Weights of a small transformer language model: RMSNorm before each block.
Each number is 128 + 24 x the weight over its row's rms, rounded and kept within 0 to 255. Layers, rows and columns count from 0. Numbers have three digits each. The size before them is the row's rms in percent of the matrix's.

# layer 4 attention key, 32x160, rms 0.0539, rows 24-31, columns 0-159
110:132122134117134130078136089120109144108124177168135153126118089150124123166110127077163174051108122130153164172155130143110143176131138135128115125136140086086143137161102156142132119117098098131150100131142163098138157178147151139102108125088105134127106095133129096120134102119124136140120125120151139115125139153112123126138120119126151136091118164089135101119154145135172118120098173178128119141111149117103121119075159141135129125133132155097141118133167138097100065108120085
101:084108161109111103147116162138145132115115109152181134142149113085125127132134116160152122138119119123170142127119144113119149149118122144110141138115118148110107152106164141146123118096135118142144119118079114091105137132164132118125129149134123101210104125154168105160154122129131199100173151092194137117144140135148130155117163106148100153108079111147091096126153116141135152135153120139159133124134140172105090135076135147129077119113096119103106111122130155138129115131182092
086:102102081124107099156110115088081126084131139107127122138146128146125128132115104104126127136161115156158146141144190138134163109142121133124121163138152132096176123093138118183175126127100134121138145141142124130102132162105141110100146141109093117107143152156157154125165163115099095104127110138110153156159137162146120192104114098104110140122114144113156094110115141143132139117132172118161157113123169119077111150121141103128137108184136082104107148143147168162123137165127080
105:125141075139160176136156141094146150135140107131129121088153114154117126106125146128102153136170084147108145111150155110134114102119164115121086120152118106127112152147186081106137111158134144136127134117133148196120097141140115112149153144124087128132160157110120113133163122136148136141128170147094158162079151185194129151110149094093132165145137147144126116158152168146131158148145114142134130126133142141148138144117138102149149127138136125123147152113082135177084109131094166
105:115106143155109109103099092185113062120149163107141095142117112081180102138126144104170168100080112130128106113145136079121131128147113108152133137094095117093116114132065110118133139112138128125105130115121113118156113128141120137110079124148124141158139142148138106136139118096116185149121139102135099148111156164144121122120168115174127126128134111132117101140114124114131085131159156134077162135137153181126123126131120163118118083143126108118140060127119108145150155166154139
099:110152119114140131100109158180128172133104123086146129123111094131096116083122140158160122151099077128150108148171118149118112119117104122157095154122123124152141135137102091116149140095139109090133152157155142113127115142143113125125115111114119133162131136126140142128111174089127160127151123082127119125164113098104106125122100115154111134097177101127100110171135077091115077155098122121113108135173116097164136142109124134127180121086072112122167070141100152114142116143154140
111:127145146150148149065122107133121125141189119103079106112103144148142150122110123112102174109168112091099101115113146112188151127103132124092130117125166109139088144111114134145112131102107109106129114136103131145057149124139140125140141144150146142142132147137141114157143105081121164119163112128143145145132138115160177112163113098125151184107159122145140097121141080106117185119124135152110106154097112145134151118089127125136134111147103163150147132124100139167108115111084177
107:143148159128114133079089102135126118173137113086128142140107095107118129105110106138126122154159159135144124163157139175164125168129156144127134152133144144125126123105120147069138135109112169103154154164131105135091175152126158157179169080110112124117119122066145129118140140135128151099099105128147131167130088094116122131135114146129147089149167070124121149130125123109128160106129148111121124191135146092114113136101165121142179120156117157088155102123144131128116119165127125
# layer 4 attention query, 160x160, rms 0.0527, rows 25-31,57-63,89-95,121-127,153-159, columns 0-159
083:122157121139150150200148126112139125085120127120067166118167133116107156159104123118109109128104110138125126106133148108107108163162145200125129105079089121165133139123119152158112148165139138120136143096130137122110133147121149145123098097141116123145121121148121145144099129119067194133138143101135150130104123119118124139123125125104132107135124093133107154120102132122141164117082159117097131123171176096138131158125117107109130117109103090079138147174106061130142137152151165
121:193110142103120164147164131137105140114143151155122152119122128114102114137132148096117152161149154115178146112095179159073129114117132108131089160158119117118161138132157130129165094141154110128158130125100117147156145151119098129129101117086109115146099118141100126113094053138102077182149132091108122106186150116116154128134145148111084122110104132096142146120128131159149152131099135151119130137159156139127134111145120137104121118103141119144134197141177103144145142142137112
098:147114092105157135123084136155135133128142119106083182146113144106107142122095114130154165137104105143108099119118157148123115106120125093127133076118151119115139131156193166133135109193130118127112150124183109133130104094152119120110083079112105154142146163148106116112118097126134103109092105127118135100122114138129158133078138141102112134106138178160105135119102101140145097105113135121118096123078123115178138170112111133137109148115158109138153141159134137094076168101115138
110:126135186084118117087102117105150149194173121145113175132123112111134083127128149142102155173144131119148092096169132149138105162135122100102147132143119174130163149092122101123135150172131135121157152115097104094092175117160121150136136109126123125144173160153161132096175161152121138129132134107137135094168121139148147160147135107151091093142134129120145109121157105131136150129124139142147181148129121150099160125076154147148104167109111141132111122131130158151155146120145138
101:140136144105157129099155113137080183148125111184123107126125143103143128130154130134107098138153130106119161130132154116150120125115108106147121105161116138144109137113145104094110146165172129104148156143127132127125150148154155142173167112111159122181139176064152120136131162168129146138103090142191140143147101092104120116074108091102155127118132089141165128121132133083118151108123174144090115130140140153143097114149087118125144093141095101122160128092142118136115118096139147
110:144099136162126123157133168128112130126157091093106143140114129116129089100066111131134141133137124104104130093107132147103127112159155122133084118126118104157160101074127114122159092136104118135163074131134081161138154126127107111145123141097117126137141104146116154099155087110108119091098081139100177141153127110164142159147120151113161138173133123114135126128110078118134136129140111120131134125107121130122142117146082083174165154127166085073135100147080115159124130143154152
093:146093137148096146155165149181104139162163135135170132103127133113134132129105123108149119143099142115125148122134121099142183105109128132167143111086139166178153103178128139080100111131157106134128160162112082114110133112155131111141095135126128148142131146120093116080102104136138142143102118129102156113175131167102159077132117161119145157081146080137158127125090143131087129108172126173113140116126116133174127129140098120144152096113165155116119098132166119144117098141136131
120:106172108156121126174079136146114055083106143114074172162106116121140122091165167140152113181100113121153149130180162137105123149146130176120140140143087131112128127111129113096116121169119101137122160145126129132110119159105170119127118135140135103152086146143146106157143150136122135123120120075125096109123103152100119119136117122120108143091132102132149151130144148104088142070148107117126106151164132075121076132140114100122121116121099123115122128147161133151152121127095142
121:182134148085089120153135107138094140156145170147123094098118096108108125147120132092127154107170110155142132117113148149106139109108117095117129128148106149125160121126124159158153136162155136116156147107098107139147117104176104151104099088125138089153079124127115169124081108134137117162147137131120120092176146090141132153099158138132140106111089107115134137123154142186127143141120166135128162137154159151113095134144125151147149147140120141128100193129169121135106114120180081
103:127086106101184137140093143123138105121122098120136117145118131114131132093092172149143122114122072129101129133119140122145123110144174127165098126132110133162112135128117134127123094112115110129068105102109138115139104095179156149122112118166148121133117103165108114157100176125157141117126147136154077128098091149092083133100133114108102140092140158152113131167097165165122181150113127124121123177119118106123129156188155139114102145106122127140098115126142141073150121121148176
109:115146150153107109166122133143124098112118132172120158124099117117163124175160129094119129188116146073138117102126107122121082117162131169121111109118116169110152108103133094152140133175167132157141138139141110156087132104150118127120194129115118132165116129149152148075120138112078139109112108098122133099158096116130098168130124145141149118091104142139183115127103109144112123106130147143145152164168127107134151096126117160129121112070099128105155114120135134184160107136141122
102:113144164113141139150142145150082107097092135176070157105094158101088146098163167148123123176111077131081141142125122129131109107156117120129133126148146146174134175114106106120112113174143112100158121152147096151074153123118157129150156098125098108135137126123135167087132125153132176128133104120147164139134125124119124095109130101109112097129123130121162150100143148134124131117149138162069134141118106122080128138179092150151127106099097108119121127106154157159131139130158138
099:147102094088169103101098205100146159162142094135124116165152062112093124115120114100094126135135132142099098133117106135122114119123138103139119132115084108117113138142150160146140115156059135144129129117123106112153104094140097131131112147155102158126154075136097151125132158148126104118169103119086118149135118082106168149153148189129131157155118148134145096138117142117145126124120092108110097109087134143111150100104145111131142165121126116125165096107128113133142150127163153
107:146100141108131163119112086182130140142158118120144145136136165132115128102133101135148101175114161094170133149130147142137158091150197125124159120150124127163103148107199144139126124182126118136120123134091131102107137147122168126132134140155126142108104169154128108111135135169127123144154157086119132127139123111132134108150125134142141149076139075135137117172158136111125124124135085156141111119128134106161117161133081139132149122180086147153155177128150109165114074103126133
111:126135097097113107091113089126112084176120134124136149139153119162184109144141160134184166104108168170147118117167107130126137151129104145112147156102090173127120089137108109127067098140150181110135093164132133152152197131113110132146168141139123125137154139147132129134133127139139152138107140127119131091128096101105121146156106117113201108131134070117114145097125098129115097097147114122092127152154155103101127091127152142136122096142134122138127128143146143151141107138131151
108:199085173104122099157155159143105142169129167139099125111133139088131113113129116090122174102153149105142127131138125108136163070141127129097153147150125181118136119094157157148123128149139110128114150113147129155158096098127142151131071096132114113131120145115146132113111111124163113093115122172113116149169144113097136144136103118101103084153072133097149118126135149139050159135154122119134141113130138162120125171135118135149147170114136123124120140111137134149138156148151082
091:107126114080113112154125156100153131103170132136137098158106154147144138124159150111059132162098100112141155126146110175146177110106108154109116076124171133183119142149093118098118145112162121136136110118141142142124154139142135101144122112108135146142089123158059148127106083117127110135106134115147116081134177101113132095146151108113151159145114106122079148110171127140141121139129125167163113112131125127125157163153119162156130139076158117124152094089127134117148126128149148
095:161128118123089155135154156167103082125077150129137167124140048114109159158094144142121143144170127124113131143131130123122123135151145134122136110112124139151157174137110104066118118149151098159131151153121108120075149118103117156130167130080101104133100125155141119126141169152116119116095102158104140098127104116133122168122097144136121130132090115153123087112173124099111112141124102161118140146111108107149109125148133185116150115098104102111121156094096119182149120148092107
106:192111145096134133159110110157127113147164150122085105130167097126108110130151131156072149140121130118068122104093091091097141096163094101105162141189106137111128112108118127155104138135127113126145091086128119117149117140143157128107089113160144092125146146155114140137145123126140113096133183168154132112143188144115131124125119138151144130165083146129143132128124176108120145135115144128158161127101138166117104120149117151162146156144139153137104134107126137132080127111155076
099:154124148109138137129132153106133163160122109134180140159137120142109135141164135159155146140169168151114143136094128113124118136119139087069108136122140180087128126149136144136137101141147129147146136166121129119122120098147155178130160130132097098141121106156151121135137153167145141148117150153120155140086167159088094219160148130123106144141127159094128104144135154120140071143145164143136129138149126125111145118172155146078133158137108113132111118151121129158129180178153131
103:157131140147126143122206097141125112157107128128143103104115132139107164142186122109181182137134141169124128097134092175102095120157164127147085143116143074140122132084154077163089157135090104161096117126165118102152139106114107111151132150172156104166092139123116132121152099089135175099134156112101101136141134116152152161104123125127166132123124159109154163133145127119115119146113111118161126152141105118118107133130120105130156138123100132149136126151118137150146093121115142
087:100132178082093085130086138112169120121118125157097112120131142147146116138127131160125151138156096148120133161177169116142122103127116161118166108122120152144155135089118159154102088153155165114116144146141159097103134139144115137143157088181073174109151120097148133131139159130156144137097103103190130130168106150102105087130109121118100138131134090101140122131120151136152136093169106138127135106120136147114088119144101125088156121118170123131130110120100086154128108137148103
116:167105094113136096130163150135063160153115168127125151109108100113135078162117107086137168138143159141123166122159118115110123089111127109099119144158108156127137113139136129122197123154160111126138160109165107170163128117138125133121131131090125113091138119117115141148115126156100123144096138162060112102194126127130137143142105141141158134122123125096185105133158118122080120100155150104095120129154132180123113116132128161129117126123123111108102183117149113126155152128147123
098:093110101095145145150080164097145092113113062115160122098127145148099158077113103140113131175110155115105163117129118120150148129129148099110130115091146098149125136149148158112117119159098086139137133100104137103069145087128101137135126100128113129138096119135097128104101175140175107137108147122105104126134115186147128106143140065167138159122144140161090137129121125160102101086164118118083120121076119126143138136111128110124148106130120143129148119129148166122123133140106160
098:139143109139126155150134121172092113144136072130120153123125150142166165102140093128167141145149179126108118145158110157103150146140107128089139135135177112063165109081117098127129192130127093104097156138135100129105111109162137153131130122138138114145128129134142132109145118096062170127104120125105173110155111132146120160123150120135092155160108119162135128112140086115130116150069107140106132116147114138140083127109124159125135112120115159143081170160119133131146117134079126
106:128128126088130098154127135101115132116131123179093095159126173146105140129162124125115122060132154101110161106179079114189151121142117116143141116104124116146127141110119075161123130178101134124113127131121133114093110125125134111127135143132165144123140155142109144119115142148135134125105072106159157141126063134141128104100117159125173143141068161132101147125132116098114140131133098136141141126131146122132091100163084161092127099088092112124144133132171165149102147111173114
097:203123142143072093112138153135108132132145113110158127104095142105112111117147082118088122109098136111106140127085133137129110145155090143156141141132106145102126126120133127123129108135132167153158115135123102093151118160128164127126164143132134166158119094085144154140144116169128089143112111134151164177136112130126149140129120136146119061117081140144123103147083130143123191137152095124125144150141142173127127156123146115158135147077147122059091117097118118134113164154134128
091:132095145132116103106138128091110141115129159151121136104160145114122134169150143186136099101135128170093149131140123129136178091122142090130135165126108097154091103115162140125138118153151131135122157093177166118088146134139125163135109111117112098094138076126077063099116109117155135159139171107144101150110133145094137100149126133092154130104136138182085139097116156151129124126130088098131117145138105151111113154127117105127077151146103127129107078117122132140147097141158104
105:136143152132125118150135107134116095138107138126124171109152149098126129153144117138144110133084159141126130190194154142113142149142146138145141111105106156135127083081128119152085130148154115135141180114112144125094104108123125159110128108121133089115126128138150144199147116134118110090076103105153152110154112102090124129154107096169122102105155125121186150178152088124085121129129129126122119158131120125121088135130146105167162115123087158103135121164137103185131126122124154
105:164081115101114126131123129115098182132130175168146112181132113112142126161121118095114169090175147096135157092148126128085135131120124142097120110127106126124114124109122148169155131134146113118154143166127121161158111132130152138119143104102125094149107086141098141100094105098105107097135142111094135108164152090139079176155124131134131115137146146111100146124120162127145168144106138119115164122148149171103142137119140136150126124122119128078121185157110074137160166088156111
111:111135122076157133146088174095167083114143143138139155120098143115127150156136154154120118174106057141106122115060136134113103153131132128134134104130117108138175147183160114148158115104155091149116116115109123094100120087119118104109140126140137123130133113186144089103132143138160093111107158095136107137091118157103139131114123121123131145144165136153105110134135159121137131111110126094096105142098141093113126170168133157145071123128108120141135139165118154096096157112115124
109:142101121090081111098134108109151125137115115137138155112135075125143116156132114128129105138178146113137097120155115121100100149158146155138141157136119168104176120125087096113103167099195111144109124154150093135117161143126130132135182123128144154138110128144145113106154114160110158113114133135114136099195145123094132160166136135173141132127102134130136112140139089130146133071127176147120120163134150156083119094109146132123095082075135134145102131127136160175108145123107131
102:126130114108107110095133118141125103152100115144148088139118162123158115132131138159155131098185156113106107156145128140148127108133130107090170105128132160169164149118098107140103156168145136105101140137162137160131147126146134108114160123168157108153122142114124138113138138091097118102136084166117160099150134090104108161127142120121195101111129116142145137131108083118151149138126142123091188202088153116128113122163105123099136105076111133132108116112114133147081081117149129
115:136122107115159140155162140140123134112123117134145164088095114104088153128134178127112185155151130099118118092101129166119106114183127149114114138096125129105160111108131108114154082146096068166119130140155127144106147152161102151105179125117100116147160104169111160145097134143140093134083145137088104134130110139112115167155137122143111122134095166146106100114150142169124104091106084126108134139125136128092113099121122150160141144107107082092135164124112122159148150136088118
129:150125098140095156117180168162089127125117103149134140136085170150078110106161111159147136157183133113135131121088112140124094082115147141117116157143091126155150150125157112115108126134144160171126143104176088155127145180139121107115146137142124104151165125113151120133144074161128110124127120148082104124133137151115109155120145140119126160075139124069123156114122102091127145114147092098147175170108124114138115145150105141136091119099107132128104136117103095151142116121121151
# layer 4 attention value, 32x160, rms 0.0527, rows 0-7, columns 0-159
091:153207049082097097138144164167134111125147135117121127109110090127101094104127138110140168147118104144139140135115110110127164132132155113120144137126077145136115083149151100095137117109157136099118119131141098108152088123169169118139136100126165112106146165146146114132121137087139101091110134142108103132158079151100108122149131115086147141136151154157134116137138162135115116109117136159096145148122144122111115144157119110100142112164086147079129095132132153081160139116109129
106:138108150153160127175146145102148167083162107107126148135077136086154146134110134101121122133136154096084147177126141144104086144112111143102161092118136089111144152097109146125120141124127111135152089153143136179145128127151186120109157067119176176103123096061109165101100113149143155132106104118129119108118143097131181107125138123120140157086154088143128103125151142111109117157132132119147121113143108123135145160130121124169113151130126142151140130097156111111114120110146125
097:146072078175135185130148098130100138103099121112146133102146146144130105122150133138137101127111112148120092131108142104139121133124194180130091178112122157187128134169104127092142120105149117151130132116155133140159134164103163145148161153131162184114143095116091131140136086071132149130089123099085108137165101128152108115091106149112134106159153100127129146144150088157164158132142122103149125148120128112124120118148149119142146121099113111112130145121151128115114141132136089
102:145120131180132140089100125141141147157144150169120145139102132087154143135130129129081149112140138158139111069138150100178128130126119160155151151107128132122095135156148140104091114135112172129155081102104107162120140124128139109157104098133122163119155094096129123115142112203158097136137123114117130136132090100181149123132142144124173130153105112130121160114138102092065145134159161135112111138164113149153175117098177129119107107158128132137137164099152121098106145138110136
109:144128124082108150127162143176102106109103144123138114140146118125167129159104114135116173064119160127133106122103076137133133155148124132135137103169112128124112104141117130102152090148086104100149123165144158099095182120138156152141103140107082134108122069163119110113168123151150119132133121095121113099157130140087135122132163150139136167115108122117128121099140131130171158082126125132107106142119111094174138125153170152107155140160114143104185136129151098110128136132147181
088:163158150114112144158159151079130114128101139121132163109129109166139097136077159152214110091118128089145169099108116145138148117094121113095157132102121123168124143111105174165121103080152149129135161121154134129137145154140112133162087123145128178123137117133133135170121093133119116107122147154155133112109126135120117132108090084112121109107135102120091122122111111148122147078117150120107146120178166099117128140144113123107136134133123149175131156078144176119127098099108123
097:109125132153163127144141136132073167103130093080140112144113133134106126132134132104161131113116150137115102175148114145174168151156142099126142160149094137158098171110135141130113141119099116089113154078128136150201145121166104104096102107159102145084133144100165145129146134135117147120193137122152113136133151124181099117124086153095147133127129152164136125099111145109113133123157139160140101127127125125127130114094175119083125148126106103147098153143138157166158113121163127
105:111170107135119107125117125084109132119179121149142087090124146096096121153125131121160130065098155097127147172135179151138146145099116159113099110099143187145090147109165182151100142135118119126081094107126119127172149133126132140133087125131106160161176130129115132103087134114107111112116165122149084143083105116149115154136099158129077098138139111154138129091107110125138169135093154158134119126136151139106123137152128120159138138137137128108099094102127100104115125141148128
# layer 4 attention output (transposed), 160x160, rms 0.0657, rows 0-7,32-39,64-70,96-102,128-134, columns 0-159
101:137116145143131125150135087096123133125110086106173143112130177124065093094129133167084106116104115151134101120146114087111120143100140130100129122098101135146150130160155128183086109159130152125143164144152094135118135141126116078134132154106127086130130122141161166111089104141091129099080123136141153163145172105158138108126099133122136127154146139123175151145179111135154148145093148128110142128115129113173122097106080126084159145116122139120156125121164106110129137078149120
097:170095147096105122073121111155120151109161138151147121094148124115109119184127105186125093126139140146163135105108155134129108093132156087141121127120103124165126146123106157135113155117115144102142094147121144160123087110119124090099129110141118118111110088173091129093129126096136141141130136125122131138134153113104154106135164087084097110114115121162136127138112172176123095141123093118153131155104133144073142181131182095127110151146119122148099161130101161143160163155147112
096:123136184100148112070140085134138095106153147155107133159130116133113101102147067149097134133144127154123108118153096106113195122107114120106145150137107108094110107119097126138142149162141173134142100090126104145114145110130146132149128147127104093128135138109124116105138114125090164152109154108123117135135119151134148115152141132096154136130133104103167148120121151116095149140137135101099151091135159147126119156102142178143121124127135101134100157107063104109190141210108142
105:128131149138126084083123121133112159062136137155110147153094129187116113138089133127109129117104129095168132141113117124105131138073149111122166128141127124109153144137122116161131140088185117175156120104153137189142121155165130144069135095090133092132122121136180152159168102108133122103157168112149127107139162089111108138159108134168085154123122135102132088141138134164133148136140143133167129128124144132168134169138122109135142123101126116134147162125109112166132148143116105
129:157153101161121143168082130133135123108121095158120123156142148131090146121125140165156117128127143081125113162161133149103085149125167107083170113111105145119095150088105138108100115124140175108100096140098110127109132168127121120124142144118148143119161130078111119114106136130106154115117094096102134143150077158153144099094156157110119121141122107166077151154089116122139128143141128131122132128124151086121090114156139144130146120106139181114115154145141095125076102070167154
100:144157125152117097147117120143128124191104152107118145118133124111139168055102102127144133130141132133127091148171170124112117142156109162102153092162110130127156132064153131113147110141083096124118155125127128127141115143118120084148134122142115078094129105091134131087143112139136102117140147113141125144147124125146134147169109113109170098083127100136125106109131119115092115160154146082187136123120122171122122106109135110149162133136139142127213107159124091138150166119138122
105:129127105119131163102153095112178155115117119117132130162079163140125116128141119098086118135154156130126107097125152097125117121144156170123128102120116120086103126133127100142147084147132087141122159180170144138101126125119138124134143101094134154109141124135146167082135097132111102157093131144148128129137116126113147068101138132133150207142129155131148132153135117116095193173141118179174112153131126137177090138123106142152128140121139180128140110155135142109158122091115144
100:164139131128096149152109107139119137132117129127178185132105106143131150138126121115136124171138137151130135086106168122133065106124149130127137101115134131106117194128142114129152081139149102109162155184165121158139099110118122126149167169161123105162080132124172136103133149170131134133109138119133154109124149162127117112130092141132117183155142096163149148142138141114094159118148068141124102138124108107129086106110121132162084082160137114152126148125107136143149104111094150
097:106141144165144141109119116128118124095121141092151124191111137134124116142120144113104132143116079122134150105078153165135140128097101125136125087154104154097070117126133143094073126121124109135155122114116131131102136117136175108131143114153141111129102097138128126139116140163108182136108123167123112126135126090098107128124150127139133138136148140121092157071122133131109139109156113133131153123118117188091106081158071172097079105093112135150097178111104130188118141130120099
104:139146095151130141125106103119145148140096119143147114143140101163097131129093125081077101153113094118133095110137104116151153161089139138160140145095121143127118119117159081086100122117138143166188131124161099106119107094107101150113108147122111131136106195115112115101147141116130123124116102109107086107122133210180098143112109146157127160112105143095133131124146081123129167100136150163135144137088145093113094152102130115132165135111111135145128133101152119147114096140148155
104:056128082146098093110118132105074095085111128107166154097167106150145139133091096132179117107150141108200196118123136141131090138136122146126091101137131085131142148143113161113104147144121135129129124163133141152128124118180116169116115130118149112134103180097145131150104089113132133115084093101127138173141142109140142141118116133143175085106145121129112145121145107132110126158144125113143136134129131092132145144134171095148104132154129122132151122157132149149130145096119100
110:136129124138143082121135106075129106120096138105123111112099124185126115118122159099119135166154113137159102160107155099091126093163150124156102191148098131122131130131150077158120151125095121106107168127122092159124177121113084126152148154135140128116123123132117138124136134140111106150065149139122131147113120160130156133114137114143111150159186097178120139109148109100137143109163109117123123166129157109113144154151077121122202118136124152128104092119138138147144144076141122
087:154161186136121112128106125129147142153135090159140122130116134138154180110176101109149112135194108104140148077105154136155112112185144141133115137120104123155081158140137142117118104151115097135108122154116141129138097109141125123109132112160107081173096134133133138134133129078171105129114078139148124136112149114149174130144089095120102159079128117084094121151131186120150110126147087137158126162120144130129145133107115129103136141172158102125103144092117132119124121091119158
098:124103173179145156106176134115143114094141130113102107153120099129149095102123153179146132111139133106128136154190109121181129120179150145127123144112096147125142138079146125123088115153114118097112100129141153158060135164134123118100156089172123155172151127107148083115129162096097129137103127112138156120161118147091109122143140117092114101122160126168138180138141131111132140091105111110125130115126133151129139171125125117159146091120123100111122071106129133097137118121127120
109:140141122074078150173134137121146132120138159192139130146158149111124100172154100146163136114117154114129157092156121112083163125114132157120096153118109137139119138162096100133120146103129146105122146164150129130125116167148111106137158100136163108167157156143120116133150095114178166109133148204090130130107123122104133123118165154111138147103117138115118142087125092134149126146104144122071128128134139140107094154108138137100152109134150153131126097125150131111135116123212128
096:132092129112153124136123149146096124098107137089094122155115134135135095168102123145171176092066176140091142153172144105167156131114081172116106092115106101129073115123156148193104101114132116134125138155119122135133134155116161140117119078104135129132128140123073134144115145116133138139108124108132143123174102095131073105125132149154136127133105184119150174144145119132136106147130117097152131128110131125116125169163146122173103120130123109124132153106153133091156134124120097
087:109118130106102147092119177170170151143157144149122123128134116147149114121105157129127110091106107121143152107129109118092081111135146135111087155125165099094132067097093125140166101106152131120126150105175160168143115169085134130169120126133099110123180178106137158052141115125147126093113131113125069106160135130111118119147084137155131112099123146117163135119118115111159120149145115093097132141131139161126133138118118149147094110129162139138120141075158114132153123119118134
101:111129096164135125189116074124091061113115112134125092131112100147135156123154101138126147157143119104154147130104152148107111127175154122107093097128133096136111146120137163090127119156118115086123113182153103102143171125125098144134150134114126097147124142142163122129113153173107103116132102152097115135132103141117130141133131122120130183168104116146135110127124075077138108142122102122138151124128124089155095106141091126096166109078125136115110114160169106178147137090114145
093:108112160161084108113108138129127155100096129118136110128120101161156122096119146132168125104161199135161101100128173165108094102143125112133148128145134163119129146112094068122118101165126121128154167147103153138087141111152120136125130155134149133117174107142066147134096110156160133119112111100090154149135110125117151131142120120144121113135150091117134124139141144097112148159170132144135090098078121116153102110174106132131103128145159151102121144158134145146058152110123156
098:145176086101169171163076106144124122148092125129146144114178112130132130096140157123076118128145102150177151130131124115115133089122127123149130146127142137131149101165100184149121151145098178113164077102116077128122135090155110153097140162124140126103123159149112095132130123091134166145148133160131156125121096120138114081148160156121139108124095152095112150122110146116130123132129160140086123102116136084131130082166136163127115109130167109098141093133126106106115139144119120
089:115124124114148139150114153127093157151163163150174119116097133114100109116144114118091135107077140090150162102117180129148151105137169128187084116105152128091151135132166138178180161121140111128117130096145161135083131119135103123072138109122112109118109155152137142115123104116108095146084172134121123067111128111117133164147124098135118164145131118072120126135155113111111106113127127139133105105144124116146109077125132144114099113111135113122151133124145125129139075179125169
092:110142114097151162153139098090115118100098109152147165128144068076156123124138124123133152145157123146119118122088108178079121142131103140101120134123173121095117112141119090132112132140104107136161111102135107119074113139100131127156126146074116131170114147147111133157075150179154118118159120099079108127095160108100081097120144127142163111153104140133119141122132133122126108109106077128138146132151133138144151114086152131125137106104139135048105123121129119147116173122133127
098:085116125122117136173128111142128171148096131120125121089165087151178120106130136125109114135120101131129101181169137148132154141145110086118087105130129127165173129145087173098129101085144152142152115109108175128104133113133117096126099168113142101145110126139110150136134188141113154174128079090143122131124129135132101137101130135131171105131176121124099148137118141109157108106161124109125107158144154094134097140160117101151126110133138064156149134103160109112130130148141082
099:129155105131091101128147101142129156120149146090081129144137158100129149127129112115156107164137098137124131119110131151157132104149107110165143129134125142122096106096151148149130128183133168113119095097136151118141103155129107153138130121160110101146108082121085124131107130164134122153138174127124091113128077145126084176110127163096114095126140137139079132127104143097150112132061085101110101146092127080126096117171133095117114153150099121139117135143148176110077136167110114
115:062131148127093131125151120127116143143125140122114149161134113121158159096125139138100145098119127122105132101148168123104131110136124145120101067114135124116086098128130132173185112110139098102128156144119143117094141185129107125141132148137150092141106131168174146163100120155094109115148149146115095126061138132122115172166089124130105129147172105124126096122139104141132155143163112140130082115161096145117108090112066173150128098120132113137155142120156147153104136096110117
092:129141117113158149139155141079128109117121114102147134117120110140106132155101139128093142138096102130125178156138139093081135110105106110149128149137137140121130137137139159171106142128132160149145119104168143134115133132105174112108134089097148159111101087162183146165147132098132093103139154153119106113171095080110109124134138110148129125168150197093129087169154118162163117147051155131125133140142109101124165113113129139145141113118124110170142168135129102098151108136148110
096:114121126138113121099134153120132142139155131124139087115121100124108139099130142159150121099115158132051139098060101093096141093183104100132130108125092139168102112112169128094112152142182142095118133165099116091149138110070134108144095125099138142131137169140130135081126121126108136163126102141090108103113147158139147148108112093105131102136100107122122111120127119177114130093129145118099145178127130149104175121128154120122121131176152102133130140112131132089149117158168134
096:147144131127115126080150101106135125126088134102128128116167111127125170091150141142157121146118127148119160124127124083130147172098090094150132169131113156151103134114155147126089161139075126125144120101159103145153174088145119142171161089174124101134152132095168121139144092085174171169132134126120126112176101154114128124144110102117168098089142147108136150130137128160090136128128153111101137118122137120128143148084116140095104086122081086140119102128104147107145149152143123
095:110131152120117134175123139138135137127126112153093167099120157163161098150167187128155099134117105113153171106118152130162125168116097114140110163137135070117154126162085107131151145139120171107116103136166128098186118130137107115132109137091134128150166142133135156128157118112139126086120112173130105128109085136136168127114107162132139142107145126099132098109061130110136103153137102107093120144117111099109127132167120168146107124152164111083098179128141128113108099138129111
098:121128121123113111112100148179076158128169145113130097159107138142160146125121108129122143103133103089128167147154119075171117151147114147110116107155089083063163145145103126091169139121122098150168092092142104137122162125141123141125122172122053142154135122127164126138182137149187136100146129114120128130118136168113119145163097110133106118109126148164119122162126111128146112086145122146128142095167143136124153132135140118127128097151129127137144188123126135166139128139107120
101:121088208172158101113156114090098116116133127106094128148124089129169134114158119114143153126113155102071145135111139133072120097144103193100131109119120117169111129101150115127161160135101150146146161114108133148148139107135135109149094106100165190109137131141149117105131109135138141101156126121148138126100155146179150155144131111125166144144140117096154134164143160155143098146148109112140142105161115156130158139104111132112157169109130135139104160134118137107133168148127161
098:152114112153099121166096132111097115126105156118125146118148105147157110153133105156154148110124183118167117128180144136140158162148096129141120146113148141118143135115124131122122144165113146164102100119098126102111140112114118136106127119102119132125130125125115150073127136074167128094119045111125140180185096147127092104087145152086132088128095172163124126120126132133096145109130129140144120127128178095094134128129157130136135099163114163109137092154120133118098125084157087
100:130138128103114140128171107177116122102124154113131111137162150117153127171153151087121108134124144174111119103138088124124159135117124162126082114118162115128124123144199142162143119163109091147163161097156134150153158137099109134140139111142109077128085150097127138103161132133102116122131161149149133104109068117094127150108149143116130122106090161061131125136128125140080092130137116126129092177136131126130117090119123122139088137102108147109126144132107130118146067136107178
093:106115147123108144168110125139118131159166107172074131104086127143138188118119148123137086155129114134153132104142091167135117094136137147152116132166120123128160152141066129096099168149140118071101118118130109137132061141099117133173149109094137117122177140093099162154130101130121153096137134105160140109129162112134110095139129136103158097167167164142122099136147114116149091125126099114117149116100132113142138136085109095151111105113131086122137163114119116158111120148111121
099:103078135123099090156109115136162136114093165172121125064121099135174085139105155150168098101108110147158120116123112126131095130149085154171126144235125127109150143125135116132122153111146150112144142164101130101176094100126138091150101102103099123107114134161121151128151117148110138124109142145107106126087151088149124121121146137098137122125124166132129151095168141116130116152110141133108123116117161104133126126100143095093134155122126087121143124115140130111128104127087104
097:134122104129166145128144113149118081125149094141138136148160129119125099123176099145164163156137153138177128117154126142102128167118109090124135127109186131164111125138130109099169145134080116086157099152107103130099157169131141128155153116097107135096112113130124086116148124139165169135126133162131165161138142140100165114155115131143145152135171133153155161137180110085096125123103152103112108089116097109153112103138152131150128161141152092148172086116124100125140113163142151
090:151115160128124080111150128133113107135147168107150135067120151107134152143125121112148154089134109156133187156158138151112127123132135076142156111140138151130126077107133140151159123143126099144115121123117129129164147148133159147148142163135130140123090149091101124103125128120116097142115112129120111136162132087121147164136063111126149064160105158092159100108163149123116137158150099148142095134122152153120185122170111121152082134098092100142143165136088162142131135124088138